Weights of a small GPT-style language model, trained from scratch on English Wikipedia.
Size: 9 layers, 9 heads of 64 (3 for keys and values), vocabulary 32000, 102M parameters.
Architecture: no biases in attention or MLP, untied embeddings.
Training: 821M tokens, 6266 steps.
Each number is 128 + 24 x the weight over its row's rms, rounded and kept within 0 to 255. Layers, rows and columns count from 0. Numbers have three digits each. The size before them is the row's rms in percent of the matrix's.

# layer 2 MLP down (transposed), 2048x768, rms 0.0242, rows 2032-2047, columns 640-767
101:135103112141122090113149134103138104101097147171128121144120165124147146107163121072147120143135107100145147143128084146148087105092163103115063144090110116121096141113115117143115122090149112097117126160132126140094183155113102126076117091165159104104149157148150139107150117107133126133108111130127130126147157100147158122124142117182181088174127133150122109132116159117128129128083
095:118118116139157114140140117073108107150106123078136129145122137173169140149124103151126112086118130097116136119124137109122149115099106130142128145159139079131065124129123137121127142133145104093149111100111174142114230121177139122132163120145119119127094137117106104157109123164073089116143118109126126138152146121147140147126128107113131098128075125121141127176110140145176087131113
093:112096135128119134129115113103116106123133148140164157131117173143114131116082142124153123126125112135139157143163117140122116147105109154104130149149136110156119120134125116130130088141125133104101111145121102125114067098124144086132129112098083063142145099086101114083146109105147133127144120149118131102115108128127108143112156125122087127107117080124163090123160145111142191104127
100:152174134139086114151097149105164180167113117138112132139138136158070116081152123114118132143126131093118113109161123152113050088101136106079111096086110157080131146129131168114099100105106111109148146138149093134164190107094112138099137071121151201117142163069102142147122104133152100156106139096144159134101138121153114143130180129133148161091129092132123114164137097145105116132094
103:149071112102149141134144133149110135079113103102143162157154125139145127087095103152118112108110156142096107117143128130163141108140130107104099149112145138114105083132114090143138121149117103134129117158139124138115206106112113123146108141123097120127149100118104120074142137087118100135160181109196183103159127142122155131118122100093142141117129146118064105158118105118163120137135
100:111126115115107108148126105151126115117163112110102191143135133133143153124119147132137155140143150127154136108106161119128159067111134169128111096107147092084146155126107166141122166122080143103138077122112136110137065090111128074145075129121124152138126135160127135165146145160121115108134144119097176116174129178073084139124148121150144175090084138116070095106130108116152157150134
106:141119096125148115142113120117080121143135143150146167172133136127113185149128091153114125127103131089102123172126130125170114155139140140121105146158106100119127124128156115137085175165132150110134108099131142135168198116117121167185119124140144119125135136123109150098170122129125137078141142153126139154114091113103130126109126161114134100151152133072134134156164135128090140114099
092:119097141139156137108112111120164120117075115090137081123106109111091163090129100135105123120153129110158120173161132163129139150107123129116109143115095115128096114158108126121124104175130126143105135121150092100186163179171115131127114182130143122175105151112131119112124181139149155114109151077104133125159120122117138073141121098113185121115126137199102146125093134158149148136111
103:126115124143124074139137096149119132099125095114124118132124101145112169151136155128112112115171148151104140133157125139119167098145146123081159145118197146161139161147142123108119165114113128160110109165092139159131072130133132095121047140097122132133126159136093154123127137116085102141131094146154110167123124147122098158147089144096121109111144142120124149082114142089098106180149
098:116111127134112100103171145103115125113167157139125163162135112103101081142135123148111139139155152100140101137116118106151117148124125130085123133084179121107146103098131108161171146168110125131123134130129132168108079127104166098141125144138115103097133149128114147125126147094126113158116082183156116136117115111120130128126146124126106115098170163117134113158190128133125141121104
099:191155154063062100113092149138085206097136146137149179137147133091115131115102155113099136149117146166156121119132197143138118119132116125148158102153094108125111149084145151121140134119126125096105122112152122109111116136098084105100114106129097141135110127123114150084137131145148113057137157063129128140085132089107161163126145123129134139118107129110118110067157137140129137117129
099:137188207111102124106133140116108136116104126156107155160141106108136144162171080151107113131145156139126139106088129112082097145129132148130127146155119143143106111151105134111145078088127117124167104143122170108125097154128154097142122124111160137117122104151127143111127156141152134099106131117129130135127121112103097095127097172125089135114134096081131120154132105110101145137104
100:102107118148142150163141143138136095086132120125113135164085156129149116124146144128116141146151110122117149078126155068084110138097126136141142151122112103137171116130102131132139136093130126155110113148111119182100190124067124137147135145145152165123151159127177156143136136108121141121119103140133139134059117163113122117121126096134140135130197129172135160140172158151114129153072
103:136131163138105113137146137110134160156115112087118118152120125135142141128101106135127155100147098131117114105141089171166123155113139114120164108097117164160136149133104119130121130119121153122147091134088093064105051134098109139141138142134117127163153163099114130123100109163144149177136145112097138157133133100081094188121179134107133125119119120148096153172106161094136099137113
099:109114113112186163099133151112119123116156168081157157117124154121124155099095118107135138153117127140143100144158123118118143102155133127131123112167118096140101128123151097097161156126143134173141097150106060080120214171131192129111127061118063149178132129151118124116113114154146129151152159146122145107143160108130169144120145124113161100157150129131127092123157128115154149132137
096:128113192168162121144104101167147123123114117134143123124082173135114137166128144116088161143142109127122122086123134112096124117138119139111133151130142161122130147145117116119136149154077135176197111138112114145149111117133107125136126137128121144100115102132141131154122147149082132105162105128112091079155127127081140157144143116182124120118148122110098137123101123147143141174145
# layer 2 MLP gate, 2048x768, rms 0.0297, rows 2033-2047, columns 640-767
097:188136152102139126139145145115125158144117128120115124123087136098105137179164093136127093150156130120111136093111137128115121109142105112121104152132090118146091108155137077114113143117128123098131146113146157169116137128165156163116154140116189099111102135143145160156095139134123160115161095092173140114111106093150104107175123110127091150107135147095099137149099105140133131129130
094:134175091129154144133183163090152142126155144124123108146128094096099115134134175126132169156144104083138117083157140132111119084154175100137099195088137143093140162106105109128135130116109173172104132118147144086133101143116090162103106135104121103103120135139114148131106141085138134111105140129090121155157125129119076132113085132119122111172131174127131158127137138124118128098135
095:146154120100154153152115144149166142098113152162144140124132121142188125126128094162132109159100104165117150122118088115127128164125169184148116141131112116143130145131144107132170136127119117102111129135132146151085133118133130110153124151154087149119166125150146155100106165146101117106130158133125121141145120139162133171156158137132122100155153136121091128139136159128126141130118
102:098107119101132126141114114161122108102141134165122119137094133140132101132141093126099157119072090157121114136122134110140146107093136126148146073118141101115162103130118117142135148101159127121146111095108129171156143148104133130128125136168134109127181116108122132155090142148135152154136101083135117137090108169141124123161140128119140103117131147127126183098118145163127128129162
097:142138121108123107153116116108160143136118145112107116177140085153162118131088109103114162126138088109098101171141135125077141126084116117109071080136093134123144138113100063124122134141099127163139112114100146098086110117117119138143097130139119151169187114094163153144162138118190120147089130142121128127118125145098133157143100147101097123111125112070113090147081127103100118156106
104:155134169080152101111091130126177135168104110111133178116133124112106117109148114165141151144153079118108142137110084094122113158082116141126113115110105128141125197139139109126105139128145135129119156126149140147121142131171100065124111183114135134125121138119156112135150151117096140128161134138085190154114099085121098133161146152094138179090080129104127122124125127092115140105123
100:135116083113114143185077167134113176176130113144162134131159176143142134150140135101154101165098109131135120137114127153115139107116132157119111129163118057119167087097111132133145131169174146162096141133103176125123121085143132136119120120142118128104130143123098123139137093108097128096107127147119141175110108100111144138164117168135130155104152135093148136133149159125158123139132
100:150151108103152129117134105110147134108150151125066134114142186108128151098104055117121145127130132098085148128151163134118110111072124127177122103124146135140113124143112097133105105086118129106152142109120155183130169129113110138147130120093156115096132164130132124126150106117092183113124203117130139136132126122131110138099174174085151152099142163117134135116137170086143141131129
096:170102144094109117100114139124128157148117154129129167138141136122128082159133096095128161086121138131128109151129127123115143106151115157134134120110190125134164135116129137154122115134172141102148123110100151151113145090115147151147168141148138090146169138145085103132110120143123137170111103122134125155121112121155088176142152136098146135117144109144140119154119122144149137123149
098:079122124168100144126138138128124154122157102115122147128099108122122103122147123078145176098109128145105148106151115114129152129090133105073106136122108117104112119140159146165156116123116161121089111117114071089165126133125129146107126107117158111091180142103134101141132136187128164111153128100090139139123174096130124152084141138120146108129091123127110119134118108099092128072102
095:131123080105122140134118130139093126120152095124171080136124115169099085077131151104127147100111164103139138144102116140131119116159123127140122151102170175152121132159164099141147106092142176124124096139105127127126091097126114169127136086113123116109152117088155122158128150107132101112101167123155130128140129147121139152127133146103113153143158126092138076149098121161157089122162
096:107123103129157081123126162105148097127094161111151103135132117118116153127077093125143133147121112160115140097116107154187109115168113167148103139124114132094133093086157104112154158128164129100138132100105157153148147140142110110151090120156139144096145152119141122100142107139156132148123096166088118100142147136146141143121088131139156150102126105155130110184124174146141179160135
100:114063140118127107117090137146143112116121177143114114126094134156136129134139163147107126187090146129084147134171139128196134119103137105117094150128110155066126139127131108093139118142101129128153128113157160125135107151122111107081141140128141130080150112145122160154151075146103140110136123085114115144140114181136127114129126109131181108146091109070115163116139149116142141128147
098:118113131120150152126122133098137151119140096146105151136130118146171118168151145144082108135162167130095116123163098128154111166120163115127121180140110075127143135134111113161130141107102136176152154083076104138174120126145091104134092114138113159121146155110142115171121115159062112155144111118113177152156152113150091107126119132115136102101140124127132137152074144073155104097112
097:128151116121114124154125128145148113137125172083152111148100123131095115155106131117104152130100097106113142140125074122124154106136163094133131133137110103114134121122180115113081122152100161136191096138128136140136155142128099110078102085125154144124145106110116115149127125124130169131120152099124123126161116104121138148151116135109099139139109126111137141128133136110146146139152
# layer 2 MLP up, 2048x768, rms 0.0288, rows 2033-2047, columns 640-767
097:093157102156083163131154143134137157108146161138159157139140122155134110131142120121124117121118112158130107132135201126057142131093141135134154113136087115121122105147162164155146139141149120149133141134094103124128123096076146163148143158128139151141130102124098147093115088108119129150167129162140160130133097161134120166096076144124138115148121117139134158121143158121152115134131
097:143153112149137128088145089105120139156109163056119139137120127160123100155118126184105160143106153135118090132126116093180143139098151081143162128150091129121154121125113127123137138126073151168191148079117117153105151147135128142084085117133105126127177151113099078131151115067136137119132120097115137165164178104150092120076122213128192150106152128122132116139140140132141103143117
101:115154112132096107158103106143129104147163127134136153145093116157143114115109149123115091161119133083130168128124142082108132155094126103113111103089128150105118142132123178138116142127125162128131113114161077122165123103174112128145146084150118188119129168149092169133192127147125131166146112130131145135115138093131145147130145131085138140097191087130095112143088098155125120148108
099:148134117130109126098130137136109087108110117099115096070133154109107109135129154118123132175153131106167145139116115170129114117118134105132115119114149160114140164112138158137103130175124146072118138119113103155115126102112095142123116103129113113105135109114083126167143139143097091117125102102151159172128099124145100061075113115141142122114125078114162121130119124092164123162126
098:122121108137179147172136135135123100147133115089142147157165134124144128133155144172174129117138173127158087138137106141109151145123209126115124096120130160128077124102123140123124119139107149110154096131097137075108120155125115124081132146160102110105105127112121136115146117183136111096164112115100096160141124108101129117136101144094158112118161115163169164113155149130141114078127
107:114128109108143108114139162123122103131133113118121126118169142116137111100127145170136132136131129150115149100147144181063167089118107184085136154157113129119133135113180156095142139141130161117124147134178131095111134159112085102130116136149158189097102141100156128170124093134106135151144114153105098152120138117096137110130086097135125091147104139102127116170134113172107094126098
101:095137108135141126107140134131126108119123121076121107162087092137150140135149109176087125096120141129145129138119142131134157132167090125135161152133168132114077107146107143127153116100117102147129132134156109116117117123119141121135100132105137120134106164132119113125106187126168114160121118096173086128120086142168130108138135120120135119149119082140097139139096126150107152106108
101:133144123135134107133109148133156152119166126143118100134109111139103143105109108144103151133146100143156109154154138124124148111133159159108152120125129101144148132169149112136141129112140111129092132174119132156136126130111130158086120116105159125105135148126113112115114123096112114133128120142054157104110144127103096150146141159130133186123131153127122091112136124150120111134155
099:133135122118098095066146121101102138103137131138099124149143116123128071133095119125121121110119125125113098161147132139173157110140063134120124160052162116100130136098124119110152148151134141129170138139108143132129129127145090105168122176119131145127158113088112136144113096107112130112128106153152133142131133138117115149120127124105092138113145100103151114143168122127131146112128
095:131115166103123124125179116104108099152161141133136150145126132091120138145137132076139112178129118120125138162106144114172106126150136124104083075132153176111123100144115176140086150088092113152095169145178109111128141132155118114147114121130104087120094120137131119129127115118106103122094107167123138101154164084150096120090141133126085173151100160119131129125137104105161090103128
099:140085132156146152110128133117093149103154096172148134149082125141071109134114146052098156189119122081109107089133154082124140145106143181128112118124124155119120127166147146123114127141101138102151148145116115110136100128174137127109083095108135137133120125161120139136179112118080095105122140123076177161169137090091136127096138188120151126116130130106133106152127140164099107064132
095:144148176123096143118157138087100116129120128120142104081129102105132101109158106095111135149107151104088129130140155112119116120115115118131135129124135179125135069125117119183185165143099141136110108147153141167118111116155123150164138153175095090124120131151172136105119115141090100122138108159124110135148116104130115125118109120140067117141106069110105134164116160152163106137151
098:111140126175150126118147103133103105136115095135150147142121115168122121127132128130153158123090168128107141107111106129115094135117121173106150106117140164154062187166108131090136117143123133133135116152133146121131128151102093143118119138156164098102138141117128157142109102100091128144080171079176112110154079149108095119167151132118138077136117102092128115113121140136163118131135
100:104120138149132134113135128082111065102122169116126113153137144139128117127131144137129117150160126086106113109136107145120140086151082165114106106141114116131122119133117087082150123138141154131166136118130088105159128120127173108090145112099122146093123124125124162103088143148134157133156170151118137118186150151135160152126143134118106100139145158108130065144176130117145119147139
098:097140128140176106130118116178155121161134112123115109095063135092113129146115149139136113103125135135127128129142117092097156130118123105108106136140140128137140100093134086138137065129107108148120151100121108072114115088107072118125113126084094141119169085141105134100130119173134135108142120117150137157123120132136091115112128142132135118142117123126138179139157141154133128143126